Weights of a small GPT-style language model, trained from scratch on English Wikipedia.
Size: width 160, vocabulary 2048, 5.01M parameters.
Architecture: RMSNorm before each block, rotary positions, no biases in attention or MLP, untied embeddings, some layers without positions, some layers without attention, local attention windows, shifted keys, value residuals, hashed n-gram embeddings, skips across layers.
Training: a variant of Adam for these matrices, 195M tokens.
Each number is 500 + 25 x the weight over its row's rms, rounded and kept within 0 to 999. Layers, rows and columns count from 0. Numbers have three digits each. The size before them is the row's rms in percent of the matrix's.

# layer 5 attention query, 128x160, rms 0.0569, rows 0-127, columns 0-79
075:503522504474502474510462495475489471485507522519553541498462462489508495476532442510483489544488432524519466496462518499551517514483507545459461487507513541524498486490480565521498473515513528510503539481498476508507475516504459484508476505
098:464518498445506474479471479463475489525495487511512495477474498514521524499497499499444511526501470534486484473514511492520530474481479530479462495464485539526535549502496521473519482508489531499516479504496484514493522514488489446513497549
224:497545483485505479458459442484461463523485477482492513474504519528497542443523476508491530527498491507472520507499489494518538482452487516463443529512486494534515475509495551500498510514547534468485495484516461494525558481478474476499489485
104:508499510488499494484508516471471468531474505547509480535494533488519511527454500514499541474492480537540498529502493492521520488479524496496481471466509492536517530474532518508491537488480489501501531490500499532483506502497504452493529555
080:511485491501505488488471498488470512536498444501534500504484513493504547533505527501481526498476474519519496483479506531500533531502477526504485463525519543506511499492504469512520495505460508489490435540492520513495500522526522462525529477
125:525479522481495579533530539528538509517509568509482486554526508465500480539495536500522494467503504523532511519482512502504486532531547496533562485489504491509461519497467481509491484501476474523494501493536507513441472530508531505482509513
121:502497502521491496525520493488523530515526537507506490498452499490525499523521486462480535500505507483510474495516500486493474459515469504554532446495508552486527554501517486465506489467442483578507498502461551506428468509513478520473486548
085:479555489475508496501470492454481493486461495515509478468478554499559495528546491472505485468477482528515545490529540479529513474505520491467477506469491493483494530506527499515519503512488499457475493516518516513523512533492536535503455531
090:491462517525457542529494525484492496493493471500516499534474510450483498500427529509475497475532531455535509548487524520515504525476511530517514531516466508501482496486463506491506465516490468496548506502493503480467456495502525475547528504
083:526475523513483519488486493497518520476540537458488525510471483533457504490496443526488515513489503489492486503476492524536510512499486557516517512513485533468480503469467496484436480496523531488507498497513489523521515484492519514480478464
091:493498453458564468499476513475513452528516464497513448521532471479531497525469464489505519513534509457511550517501466538483502498495468489483498532489538491507516467519501479545534507483527514497517537495448503468496501465479490475549485526
095:530474553471498525533487560515494532492497527521496472495528529460467483516458492511476489471486530540507468556503493510517519511473514491493484487491523494527478535441505500471469512534516468511480544483504468495529513485508574492479525520
091:486475491531465492514484493525488466533469555479499521459483458516521525536520521485496532474514491506461481499494481492519482533530495499508467500494457502467479497488512540489540532513482483532486469526512509451509524484539465519503452494
088:514501511526489533533532488527516496530510490506531515489532512511472484513515487507501496485544485479446501480541488511520469486504460471531483486516499507526468517530487468475506547482495455520506527522497504523485478555516548520475485476
095:489531487502515495472532496496498533497495484552544508538491503485536484511491525508466533492516486537485446494479513527574486477495465452484467473470532497529497526505538498488522535524485481463492506449493538484523501496512473486484495491
101:477497505487528512503553503502516496492506517581497522514515502481508522530505545492535486487485490534509480517492548486497465461499497496471458457446510483482510518504492524509535535529428466535528499503525504486512516536490505466472490480
097:546484496538509506487496557502501509495489499463497478520523486523478473465538521499541501470485502439496512535477458483497454579507516489490526511563516485503464485487536508524547511473519526474442503519513481468493494518490516519528490473
106:454504524487506496502496537483507494483484520546495545575523513457535479517505479511526495447509512512495492527530544512485528490483502511470482540491468512524460505498484506507515497538511484538496526446466493516489532484466501513546530523
089:510514490510518503518536518480514496508487462530505474533531503482549506490523526495517443494503519510507518503480526513467499529527498478473483503464519485516491458490516518572499508466516496430485493486500482450501496507503463493547471511
095:522435510485508561478484534514513485488527518496491485465532541493477509500484512506466485488529495494498510523489514519505549486482482496548562524467471488544479513503453518499475490495530475465470537503496501504487473468504517518498516485
094:491449518483490472497511501485497509493534484451516488472503509512460496488483497494536482502508501441511492535476555516523482507514517513540551472509471502507513527498443533463464510469501527517535498456480510520468472512470513503509480504
103:476512489502476440495520489493480500519510494506504527492497473515575546478542533513509525493494486494551463461523496498482503542546533507472522522508479453509527531522517506487542467520512502515528440541525506495495505494479488514535488495
085:490500499498480535507544565510490506497462477514477494512495525463514491541521488515497461477529478484498527526487488498490468509505470495507483523472549506514472525526486460543535507494497487472507523508563491475477480547489524526549532524
100:490481501476529468510480490492507496536514460539516534496506480523534472496506507554492516489465493511517486469525471535509490509514474474478488465508558469501531487501525502520532500533493500514511475537486491487540504522529525492506493512
093:533485517507453500521452507497527504488535503471491451474493494488500510477513482514513513531515496468512506524522469483516485527492548512495504482532505530460472467495522473487488499519477515525485511494499483533495522509474569500454480503
088:475495552479522511478522518497508574471492485518517477515493484514485478518511548492536500470518531491478492487486535458485507505525471491485504499508494504536497492458534506452492486508488491498486471489463533504506444487499510497526500482
096:509459515488459557443520551497506511484461519525475523484530513478498479497466494492527500467504526538475539525465494496465484481492480461522495560487513526498455508483432479497497512542524477530497529501552504474512460525496537475525523481
088:525517504487495497460480480478466474503504519506485539522514554486512518557531537476504437509465507508502506524535516512540498472499544443497448511465496467510484489533538505525509546500491528463516491490531496483484542501487528508473517486
104:491489474487471472489517514483527504486513525450497476482514463580483483497536463526493508528513445487463513513463500493529502527538555510473504482537510512489464530476528504505484520486494493525525489499492473516515479543484496524491441480
088:505522455526510503498486457481474484539479510508491463482515478525526491480506490507479524483493503479520483506524492502501526509522529510471482512475527496471519512469530529489508462520503479494516553492489502506498518518471463473538490547
097:485535522546508532508507537475496529497521510548549467545491521465507499518471518527523487502538520537469520499520510507462487497474474499526483508498504547505476506498500502507455510460482474503481545489512496520488486500472546469497538496
089:458464499504499479517507565537489518492531520512485520471487465461507477489504466506526476455498490474524494469515514513477487513536467506537492496519477477495488521492429496500498435485499465493519521502523510482451465487468507537549529502
067:463535498538516501515532486531507506519491475481497503532460526469473468499529501491492504548512528468486447517469455529506476466483537459506502458509462515533464465509520474477506473509501469476480487494504498506486446458520530518538519469
091:506474489462478541486446531506445494523507501534504508521468504487493490491454525484493504456532511533499460519498511524505513461467464474516519510477488500542515523457480482478507452540485512515522508498495527521493474514440525487524545524
237:501522492500499510470479483490431469537501498470498521479510526531472515463509485510505509510499506537475521508489506487527536480443476498440465527475506503545508478477488531508469512536544538496475522487497446497528549477468500479494488493
079:507510491489476515492521511481477510474525539498476519484445502511493476494459494471508527524498457489493519466465499481507504465497509474515525520520491535475441486539484509533471504524495530530460541554511506491528482500501523529489528473
072:487481531503528473486507497514483487528539493498520550484533494549453527529486553509505482482506497487503488522474466510491483534493474465520524557522513477567533531493511495488472516504511503502494468506490494547492481489532489474502479499
125:519524511534503509518506459528515493491444520521487518512513484504524478502518504481513484504472516467505482493489476494505462506531552527511523479523522516451494514550498516524539534509464496554485477489548516467501508514525490530492450473
120:489485504468527468535512515516523558502497531520508491503469481464493482517463510454461506503538503517540503462486520494477488446511494500534540479488469520478530535499497476466475468474458504539534488496475536538475478511476493506486547537
083:452459460477464496534467544469526523578451478493522465480508502454523482505464449494522474456511495499515509516533527513487526490501499523494487515491510525508490489457467540488505473528490519512532491478478502516482496507450456429515516530
090:513560478516461504490495518496458512499466558516479555493517518494487541495480526511507484509484531484521514498499472513478536498485520525478515516489500489462495515542429478506472496495527512505505521508557492514480513483489489482543459511
093:525461510535478504511493511471491548489520488518501511497467504489515506527492492521475481494530463497510444477498546564518523532506510551517478517490460489502508520480467532471471490490504533456559547464516510498492532508466522489501468543
088:499497522448504455523508504477495475461456500484489487504481529505501494513469517416471534482491545446484519497515508516446481491517501508510484511514491440484475522497527478492500474497498506481546518481464507508527491472509491516541513511
091:554509518526498497469503546481477512519512524501472516486481479498527477543500526522483517519468458492539461498527489480512520543515520521503527463511522434505470467476482510515464482519527523529492515517511487517479460493515507471495480507
094:474565473470515507467481462480510451489492532473475508469516494481495491501475489527518492505509487582544549526525491445523527458495511525488505501496530494470471511506497535501483502511488506505482487511523500518516533516499452479492497503
090:503513524536498491514553529535507459498477463473557465540504516523510530510509522510528510475500488459474505529525499519529462537509528487482495525516535506499507503500584431524501498467506485490502520519478502460517500522513490511501478530
096:482489509500497468436492512501461484503500476537502486535480480538500466520508492532491464485527479470504450499516472517512497524539499500515523477464509476512528426514511532518523468494484517498519496531462491557487505474514516462480482514
085:499508488489476527460509537483479495511530485468511512492515523476498499511513520523490490528501492465504494543460514526535509519463510508544527476529521492482474531521493514483530529493474502521513476468475502513527486537479499563523518491
088:516494483558519482493534520505472520478490472485492507523500496494466461506505515473510480491461506476493491482506459483453479486514510481540520492562541483514473458506545455528482481521524541537481487503530506493516488476501501538529492486
098:485510512523512517474486510486508467454488477533479511536533506508563468549495503479498518451468533525517490502510473477511505489520504501453451525505545509500498454538547514528557474542517451514482547480487509490505484493497513496557534520
083:426506496502537518529497490522519482521484471506517463534519485478532513488558526507500508524514513514510531530519472492454491508506501494485478457526496492476489480510541497537559520495501443531532465523459480446529459509536498485522525494
101:562503506502509520457488524500489468450523549479477510505491518525497531506505498504505510532500492535470546464465514462507500525476489505510523519535456497469444524510512488540473540492509513473438539516556479454531498500535523528468475472
090:548494510458493524505520513480499500474524484512491511496506527496483554542488507532487480477486491477526510470442521503515481546509518490507534472506505500492525481499476480514489520427485487455561515490511463488483423490492543538488488492
086:480477510464478524497479464477509492479505475519494519504502511490499515470498487509534491471491534524540517465521452534505518501521477523474506515558494506509523478490520455476512462487475471511484455522526482524504510464506546480525523499
092:492469487495539483509487528527495504535465471509472508489517495480497481478494481513522476488556512450523559494474472514496491497491430460512493519495508493533527466448477498503483486510519493478502499516498472540489484506482502503558538492
084:475477503497460454494482513507513512496492511495537479500525494513512519488477520518526497484496541463483470497555486503541486519508500511479515529544498495487496530500463482477508452472481486510517498526485522521528520470486500510500496541
090:456474485506531490540532479493554507525488473538512542487501461483563475473452484495540507463508543504511484513515527505507510464537473492484525530506568462508536490492468507474531434520541481505522514469485513517515494479489512493516498514
081:490479454479504515539510513519519532527462461521482446505493468493520531491523501499504507488491539487496502526483459503446501484508467469475499460465518513528531481490524515475501505526497497522494522481441504460482457505502467477477502469
097:508465530492482480537520544510490533525504485473478480502512493496465438471460495513539511463535477482527548482481506481491485487536472450522522522484473487505486438488504516488481499490506505487490502529499482450504457482512549543521531466
102:458472521538498478506508555496544487497508484536510521514498498503527479507497527501490479474471533464511478520513473513504522544542465516488527537484521466538514475510540515490494449485524486495455478490507494510500495459488516499534507524
080:491478521553507499523504560540522485493530485514482440484476497531452477519478467511497497485487464524487486484516501483493525487487535484568513451488505527528487519497486476457512475481471490534516522459482525513501429521495510471515486489
089:462519543505548491509524509509493507478484547424476449451493496500511516481531515521507476474456518488486496492509515525499471479528515487490485499533496458470474491501470513475494470538475471481485522522499514487497523504489485504545477495
101:543499524520463504486491510463490482520470512479538483500489501477513508522516503501522483532518494514450520523495560488543494486464517530484460498514472498496517524489514467533499532498503495494507518443521469475497511536485507475477512527
099:502515511446531472490483495499478456473495490485450514449553516522513498464533492510508497511477507491557556495494480447534494557535472537491500481491464451496506471506503495534498505495514506473488487563525479504510507524514513528492470480
061:531508468474545489493484492483526526504505523560510526498490524505490472508496518509489511502488509455496496520515510489501520510509463452527473512522478527538505514502492528505584493489483542421501460539521497493496500482539504573519542498
070:516442519494489479507518477511487533480493532485507541512519488532567504553481473496509442523544524543509507491517505489554477477523500535513506482451502541475516564510501473472456487507507441522480509490532519529480481528512507549473505512
171:503475513473476463491526484518478495538519417467508503526493505493539490475514497484560508475521527455508488523503485508512462474504491482489466499523533459517536464490508518515516469526552510484516507496453492478521510466474540523577556487
112:512440535468484495497526509490486524513501506465509494507492513513484482503441480530551485491528476472489517553500508513531487485504510528507520529484514523539458502466512526504444456499511530496481537510557492521523500534476526518496519505
077:512511467504490501498545493534487491520535492498479470501493474508538481490492538475500463510492497517504482547488497498550454459496486524525514522492511511524545495481509504474479467538508483475492556468515544513497531495453596487499481504
075:524484490500532530497504527489519482482474535510475522531522487522510513505483546518484476497476499500503538487477493463468517527492515519492518555533475515480480513519496468539521515532488529534460468548562460514466489508539461529502449499
108:507469493480523477508512531510536537455512527481520498510466480483521466515464488519477477499555507475496505479520528482547481474536507519544557463467478540515513533494501504460464466455470476522493474511471531536477473512497460526493506509
079:444521465551518478440483499507454506542518516463514519477486459529506479518500487496474512543506504503434491498556504476456494470487479514522504509470494548488523465485504528487454502547479530513504488515523514517510526455479511484428457484
099:507501484515470511464549509470518472490483509515506483491508476487528506518522542481470483494525491495545490485476458588515525529522469476496449512526510451454516522545470507468528505491528456501504517540450527479483506509485500478515467504
086:484493505534537474487468485511493534510522527451540493459479500539461493492488464513504497536523501474466491486520532478500467515497490528481527511492497585490495472449499507488465480519513523499509512518499487543512484516491467517472487470
104:459504459458479496486489526470482498490530476512555509499501553470488510494512494482475514466502450531497506492510519482506486509476464495507477521515480514516499557512464525480497497490502530464510454492450490512486520493466504471526543539
091:560488518504521473474542530497496509495449520481506498508520473505493534487490491544485464486464501512500525502487463456473513544522527517466495487576499475458501461472498484540539516529525476503514539501496479497503466478548500485470491495
099:517561499459510557469525508494502486492483502522482451532490486494490464525544486467510531484456472498492490490502487473466479516528506471523487459524494496487485464519499483511514494467464475509485509487514511465510477467484540476504515495
096:463508546501488534540499513510544528425523500484520484511459536431483527524542493506515504502524479494489500475534524515500477506500537497539502478516484526503486557520475486468481490461450455504544505479485517551483478475474496504464484548
104:467489516466522517464487508534489507507481495503516492541496497499553474490526490485529486479553474527506525525525519509542498453497465513479501541460505492490556478456503527497450474539523487497525518489478487521537489512500494495487514519
090:486461513511503537486487474495508523517500485527512505533494493494496483500494504552500487464514525543522474535466465537479511508488488520487457477502492536513474471486457535487500504504487515523483531484530489495513499515486534476493511489
099:532471541510490517522495542469474479509497519467543476534560500504485495500520491518564452476531511523520513496499511469498495537511529488468458503500495532511474485497461508533474500495552500511523545454528469517514501510483481501516492506
087:481494546498484533525506498521451468453472484521509531541510512471529484530516512475536482485493499520487494523535535468502482496500500497476440486451498501527473543528498503471507477527486464539502504487467494467453518497463528522545541492
086:503485476490472511517539523457494480496473467514498496544533501482542512498546540478508501471481467489512507523463519505508533498500502461499483467515496429531530516513502503540555532495516500473499493465450487481471458510530478479552527527
138:517511470493509539475468479469447478530495506508526523484535535518499531477480479511513489506491495553506535501473528489521570513441483510447481527475476519495463518489463510557478507521534503491497555518509438489517538517509478474499470491
080:484523493487491497530494502468514483448542489502522498496462526478502494502498513478439530482542470510499509504510508510556522464463489475511475505500513522533529531501483480503473490474495518503530489493489489571492457500480464487486524513
097:526430494460475540492491518540509463471497496527476517506479519477496499514512527466528477457521494504556499497479480516515533495536487499509493512502493483511516504541549503448512472500485504511545470484576484484507534493483541529507507474
108:488453532507513462537527522535518476527514469498523496524494493463504498492486483522541482459541492459509513537514487518480445497521494490521522530484505490483508481495517488498536501491503491497506454510506497512473470467504498524533535508
095:499452562489462504452504520530518548504480484510507484499476490524523485529502573507496474467511506479503455510510485540505488515537480511531515496512528555471514494486485529430479473503498486521525502499482527514501512524489540494468502500
100:507485514489466492513516486514580504534504534499492513465507512515495522508474487479480509506528509512489480485516488520539507445480535466513470534481496565490490490485445482458451493500527527498522503474498498515510497481481467483442508457
107:482546493559464485507500483502467511511482503461526493498465467524494518505501473472473513526495541463485482520483523495497504487501512500521501487493479529460481530508482495483494516494443508499505461535482536517471487520493463501476497477
097:512472517495479490519483478507494529543489474516512547502496522493506457504484518490503455503518507475519510538495487459520500486509520530503561517503465498469463496524522497542509533540517466559517512523535502514502488485507496541530493462
098:542502485530485521476519481528507483478502542476511510516493488518484522525505542456520507484517538531472483519456509522524469507519507505544487478523505514464498519478503536428520502531508511506491510482507548456480551467488494500460460507
097:537479532499506503548503493498527497483520512502503461527473510558452473494530522489505519517501475468488484491446476527528515509556528499522472465487473497519510519485523514474486488469499541502536507440501493524529480500473491523484496512
101:484471523514481532499523539494496498455493513517523505496522521470536500502503468504491466473498510521521541517489541504505525533486487461475508517460494497473452542494467507525500531524493488454497482489498472468457504509538466466530479535
091:496514491512546509512492470462434507507474512509521471508535507494535499504514459524495506543512536530481538505527539464503500487455527550484498490475523485533511477492474512505473484521496528497493504478506455540500490521479489499500527480
085:487547460476527528473474460489459429533481460488457488540487507483503483494548484480468514491429499507537516497488520492518505523492518483473486479531511460494502471511474517561551494500525475511483486490491488488483486518505499471557522479
091:458484469505467477511446524497533540508506496521490517511501487487528430478529479506515493501513465522466482503516516547487513454511483523478490504520501483485479490511487512567481488544500533531477552502488494483489474523473478493533497461
128:488500498450480502482445512439448536540497513539522512524525510485496504481474453481493516480515470545489549474519555517547530510468479482488476515456493509526514538467487499498510487504527524459534512487477492501481472510466520479528520523
190:515500484472512519471467489467452472524479466505526517492532524536498499452505460509529496503500499509489562507496511506522526505459467526426467532517508483514506496479507526535496502516552533467498514475496426475505508487474511496547488482
101:520479518511540502524541471477507508472466491497525504517503481499501558519491549480507493493481486477465484547524510493503497488504532487466497514520487493507544512529530516479521521463507522497533483509489510515516547481480509521530514470
088:477507481481540517487445461460511508508495478512474506487513487512498510541505508482525516499501513545533489479468501498525495455466491502493471491485545512490500529475482553472521499475486463494438451500480500508456502516475515474473489481
120:522501562501505536492533511526519495493509506512521473538494506490523482550514545491504475521486527474525480502520478499514465478539539454550544478505504528450482512556499467482553514501444465538498495496513542501502481508536505547492513522
099:509471474533482490523512522487529527492539505505512495493490469484491481525531519498448510504489506454476470537519498498492479507521503516541532460504492499509513536514500467492503480444445494546512481511494537551503476540499529539498488520
090:495551481500476498471471491510504531515495509518509529479486490491511448495479515496483538484478477530482462465483485480507508504487519480516528489428513514530477506495499551485484468513487539500487550499489526488496498538481498453498444505
092:512497485523555504474528503473493503526486502511505506462499528503482527483452481548491492484513529472521492549529497516533477550486493500528531528487517510497493463484500474490524496497516454484490512497490499456526483503540505526519469499
091:513498525454503487476482495513484527532499538468494532488510503508479471486495485498495509505503484518514502467471499540522536502479470500531488504488485462482499509480467515474462531522533546473504570482521496452488535467508493487449450494
097:542497490507521527488512496497513510479489511497504481484500502502504478530506470447490506528574522513535512501469453489497511457468519465536486516480509501545507521516522508496540526511493514525496519495433489475462434449538459496503513528
090:528504552447489550494519496524525446520488531490464481509505498467506469525511508522491486490525519511544447509452518507564505484494506490483501487459518460511489532443514509492513498524522464537480494489477502454480524490515482495451498478
095:500506540512500496497532555499510488528524510510530497502481468494525494526522508494476487498482522531505489566487494482475500522509521466468518520520497528461532447522503471506527512494506466525560557521488475490516495476526516532500480520
087:505490500509451483492491466514480467494519481468475463486509527485484511467537497525541479502494508481496548487519503492541494535540500545512451493512508465511506456500516488514513502484508485463547494507494481531515524507509506560477474475
092:483485490498440488467489530504553504446507481527510503520467516510486492489474520489463477509523494513476445502500490486514502482527492495478488466506491481485542482496496562519506508527512471482524481475466498502489463494504486466511513484
111:505531506563494532491495494498468487514523529491519508529488494489459506510530522516482478512437516534506459509441583512498497519469498474496465480495475530504474521475506497509516538491469501521497507468488478520512525523512501516469478545
096:497449511488471503499487561492522530529489465499538492482504462521490467483516502501510488484465496440506512515503436517491499542527498513482496529528493506477540500511533553504528483500520453518497443539519507501490501480513513535571512510
092:482501503531498506507475517487508499479493468536487499482451511520516473551525536507477506488512509490495458531490505486498504481489545530509497498495542553538469496527520469492539469482489516525524539439494508549470500549452495509494523524
067:467557509543503499539494454495508502467461460560506499476519532515500460506481550511513508504540493476497469500534504484525492500506487481474497470520489506516532482506545504499487570528503466478446462527455501476485452461535518523487500509
096:531480540471503540461509515515516471520519516508476453523500494500532528531553479505512498507474488499499514541528530490532538495479544494493523526540461501510505562521485493529532493509479463474479480502506511496495526521486471541503531498
089:505525493504535525457494501488508457485509481460495512496556550513468520536491521520489563497460480505510503516513556480541529492489539492505510493507487510516496495523472525534495521485501529487480474475513482536455506488506507492489488508
093:521556519553496500490490522501495521511513490495542495447493535540508520494542503485502522503515517491505499508478472480496500491458566496505534516499507545512515507479494485463484501508494505523542532499469479493512521502468505464456460482
088:449463501512467490535513536495496501505481464520559484495473491454532473500495501517476497463535469447462492509495486526500489527520467500507491515499479466512524553505482504487503471513509510449539530493501508499498470532486538520546536480
083:553479513532471513512465485516503517522530514473498474508517519501470553502530488488484497498484485565508483462504526539572517486470531481503520495490515517514490498473477494466485505505483514497551514468497495503550532481521499528467477521
095:496471511490519493522539511521500489498490516480504518493469483487512512469438510502487489482525493529565492484511473528501512454489473492496489534505508499497545465520492521490482522525546496506476508525515501467518527466537480499496507513
104:493543491478508478479484496508486533508497528489509516506513480505471465499474542516520510532470547517475495528495488457436511544511492507476490480453465470524526466471512541479485507513516503500461501524502499545492537477478526463489484504
105:440497493508495461495476509519525491487447505482471530508497493491478449479516508488549519516503524476499535530552500466470467487517482539478509484526521493504485542507513500493514526531497508531475456513516499484508501533478501526515498516
102:477469528496479519467479528490492511522526522508491524505518540501575476550485548523500437501524497494524451485488526555537486459496493495500467500442487503541489471480531485487494518512469512502525550470498517511490445503488505458496544505
088:460497496478453485506501494512474456512475561499527493509492485551470502472472459505531487513486463523491522463502501508523476480466542519518495498493519464461493500501482523522471505498547524477476498502494507485496555491492471471474533457
089:477500516545443520539457490507477553513460520506534470503529490515472466492503461512539507504515537460507486494510506528523494527512494504482490488531526508453452555442509509464526484531482472488503558496493486505495520506490472535509477514
095:492534433527495495520505528489516476488505504521524485509520522492507501504495500512537462489531502519439548489482542472501493475498486496531432494492496524472463494507514454490498490489483530500469522484454502489507476520484497506480500494
098:495472483476508501497497528483503473480507466482493519521509530463497504501521452541529478506506474460513549513490518493501476533531478528494493454509507488473519525498454483529497489465485473467513506487550460494444487486498505519484505453
# layer 5 attention key, 32x160, rms 0.0546, rows 0-31, columns 0-79
049:470520525483515503496549475490526487475469467462532497513477511500479531512487540525504503501513504529468473511520533482514496510520487529535522521510492528481483527523503460485513526442516481507513465491476513466496530531511520474490517531
087:525506501522448492506461531496469523515540454478526517508483533489520498493509482564550461488475496462522504559514518520494493523490506518472493515513489505531531495506476497546507471519496512459510515476519449511476495515478523469524497521
068:486498541480496470523566548501530538494546521534536526527468499465520492492476526521508491481499503517530475523522533536523475438506472486495540488484478485488528513486502475496511446502492483481534507522478527513501465468490496521513539500
091:522533487475546487508495523458528515490497492529547495533472464530515504456496492466504495511515496451514490490505475495471517488530498478499482430512505455489508520482486476499525489453452456493531515503436501461528483482489523473487480532
062:507512508520508523488468472533487453506467488533486510506518493493486501483515434523472482520502487544530524525515491519479527495463533473463484460497486538502524461500525492512496537523533506503502522513510479511457516510491419506458460466
119:538520513484500493501544494509524487460513460467475471455503532501480467514504479534519471493536544448498477512484499475490469561546510517549486471525516485511463482470519501497499488448487458500475483513499499514534495520518521507489523519
216:507477509497513483499522478542532518488515520498463489472502453503500496545504508486495490501523506450490473472502458496508449514582521474573529498501544488471493493487520505456485497485476493529509467527495585497496481491511521531469490491
087:511519494497540509497536492506498478490493505485502448491542514504462503477534498497472477521504483524508544478465513485492508493462518523530488498484484511477485479524473482522490541458473517467522544461492502486468492484490479476491505537
092:497500560470485508518502538513515506488521491514462478496468534480498511508513488497498476458527522533509464512485537486505465514506528509531486470466519459551532505490497538494473492485517486478510497474517511538499496475472513508520546462
117:498522511478505538460541470480498483512469511500498512471497516500511536521500497458475497532509467531473465484498496476525531505460517489501474505528497505513505489514507501487514540533471512534505496522484505459477543520509458458426470500
090:510473503503485488498535520478548469504489447503519496491503480480502508479484501554455510502498475513524512482530532473425528514483498498493489458516484487436505426479498528493482489492504506509494519539465505516554513529525476486491493483
087:501528533536448491533509484480512467516523487515469502506540542529497491492488522486554517485580536520482524478467577496492511533488502499480505477470500534511486531483506486518470558470445464524497468543475469490485513502529509485492513518
093:464520492516524529517468490538491493463491444483484503511496495470468518452517515483512499490475558462493489458510531520550480482508495518509536476489501529505477496552464520499508503491512474517526469462527509455483498520474523522539536520
099:504454521449505491501474511503509552513498539521496527504493499492491458506461525499510486486498520501546520471481542494525497491509512540497501522503492459524499522501469532479498472530544549493507453500515493492466513507502542543488528518
100:487533498528481458498506495500496496497458526503496472443536512520528549516529508489521518498486474481538533489477525492546524521497481468496496448506444480487478523518489515478497501486487480495486475531529497512452496522508507520509514513
096:521526481502487511501493510482476522443491510544498464484520523531475513516445428487494555494518473484494486493516513522474489502497529497519510538472534542500455506458489507522496490470526511494490493481474524524461502494471516502513547523
082:509494514525506474482513532475531514466560506499485551513514453499536541506479498521516506505485502482469505508500479523542492492546475527503542507513534447506523500529518510522551469520492457487538513588501497460511458472489499490516498478
101:474522547487489460491537554487539464493507521509494465505484492481432523489502503522480498458500504494510495478503535495516526520513500472492515463502467498502526523476510524470461500494454483484518445485514489520500505485508511505503525519
110:488472493552485430499536522523509505495516495493509495504500480469487492487525500510536509518525467474478518513529495511519496513536479481483502488522485488493491534517513485476541462505486485460497505548531495507502494494488480521558533465
065:446493482479524485512555528480502520483495464504551528492454522507520506516480489440481518479493513524484473517499541529452492489539476468478501504514450494499474521502523471511535486482504479469511484517465477468532511467553469478535549511
101:504462500479528503477496511475484478481459502466501491514491566522492509517503494535506483468509484495521524525494512503502514481473484499517476498499497513518506577455481499494480520500523538460474505506483465472493500548544479468471541521
094:497527509485510523513501491500449461486520500507508472507504464507470512498524553541461512488467476498488493536497514477515494530516472524503468532521496517560477517519463528502496477513507480482504488478548514459543479564529551518527494500
114:486478494528483467545520545510494551495511541523535493539491463437504487512483534487493440486489478512493494495510537545489494449549502505515501530512492523513515493498490500456511483538512506502535552498477558501473454464481522520491521519
080:522504485521496506490483491505480489524499532458495511521534460522459538492507476492513537516506495527515545459497460486522457497519552495502478528508530510489479490488504512505494537499524501526535476489527500493487526502487512507480473493
094:506494553505495526443479505556512493504475490510444529554544479486517465501511492487529482505518508495489504502503500484508490492505435488520497510485523523454535518492483500510513527578520501507492526494495519468544470521505538531498496489
092:541483497532511479529472521510497491525474505471442509525496474470505476513559472500544474476504467470553513488546478546504489484515525524505492538484555480489436488510482469528491480547481521518507492493536499473524529519491534493481499509
090:494500527477508500551545541525529495499556536497464472487488507532505480474492527516498504447481466492500487516548488550493509464493488501513548510506545504481543494494504479514492481531510518502511501512516534504498501436528483500510528518
097:512480493470476517510504498539468539547492513505495509464562501479479511473524531497552495487501486495516535499461502518542467481482478461533520515447518482522475481521457489455450492497477522491540508494527512550487464499486528502474510489
089:506463483519493521487475436520482524485500513497476522520518448504534505511510495520496470508497490495501502467497456496513515505521478503504525535546492524465562502514522497475512518542505536468489507520510522496484531509497478506480469465
099:535507520534505484484521507532503472503556476494519518551543461555474520485537524533475533492478474510516500497503470487454477509476519491466495483544507477518495499502519508488517538459509513549522479490472535480518492501499485533518518485
102:484497535484481494473505534444518529474497510513515478504441542454475483525455496515461488501497456476488473492506524446462525523460468524501513441538461481514498521465483497516473494472468483482462504476457480508451519485513478468527522537
119:531497531509442516536490536479471499499496501509524483503482540462466495524502508558533474478503507501517518560484510510549518524503465535541498485519467515544497551485515499492487522509532515470501495482487463484458490515506511518504532539
# layer 5 attention value, 32x160, rms 0.0564, rows 0-2, columns 0-79
098:539499490493502534514524502518486493478495493491467477467489530513491507525513513496499537455532556503560504522483476525493497485505497517506496527493537525511515479500494491485511500494531543489516500495510494474500552509502517504483469478
093:492458570526514516513480496528506521530528508494498528510530519526495451498543506458531460527502489509477528515466501531514462470493549530486534526536526444511512491515468514503456456512475499511513468483447487532533487483451538497537536530
096:462464487511522517511512491505498488491464496492516536562524505487486477518536511529475487469502483492477475531549523472497464503486496508515497483506493520464503502506534509514505552496548551522503542500498498507479515523493477469497528510
# layer 5 attention output (transposed), 128x160, rms 0.138, rows 0-2,32-34,64-65,96-97, columns 0-79
112:498493508506488516512546476476521514498472504560562494542514505511491494537494540467532494489552486483502480522485485496550458484561505482523442488469554524529510484487521508520535536469455493473491530505504503492500470540516500510523481533
093:504496477481507483478507492494478491498567526469480498489473501535491492495502469492511517492484512485525531458520493506506548521496506560490486586481479483483526550518491520522528425527514500524526521505488465495455546474491462458473505515
105:526484502503509510492490540493482512553484459489486495519484547466538541558480509448544524509476504495529495537571481503485470487507512540581484474534475509474494494469518479491492484484488538518523493520489558490508471485525540507470514493
098:495477502512516480538491515484525470477498525543502487544477514502551498522543533453521492527547451506482536476512502491511465511540496513527390479474520484521519488489528508526517536495489461456517563450509445500488486544504496498487498506
083:554508511507515502506487458491491477485512491485481513526509512521517490512541468490491561498504493518532520426489447516524516533500527534484474526508517481492490509489536509501506501517494486487526509477492429476469522499571497512456470497
089:536467481479511497515505501527462514512487472488497504530462518470527528495437541503506506462481517477539479522512449501518517507460509509508519480509477521498510475488478487492498434469508519541499487516516456516508521510531522487501525494
096:464445545447506515522519506493497525485505482499518507525511515468515495491481489511475475538550514474448539479452494470510502524478473496531492487472499516518480501503493462533441513502476468480504530519545514506495483528492500552510491525
113:490482511465543430493500509507469495443519504497500493499499426487515500530520460498486493501500439525541504497538488463487523479549497544531496521498510514524514476509516501511496484505526496543528485513520561550475491504535465508464514508
099:521493517494505517506490499485499510520512490524561530526516543508491498495504504434504501547546492514466526502506516491579508482537476466491424513481504549503464541492517521492489519497511523470493490496469451442459521523467514521525487509
093:498528501503502503523477510513511477523505506468517489495499451516508516478511482488500522464504491501493478498518488532529517524528486548493467541441525501491479531522509567513527518494509550549519508510465487484465497481520494474471491498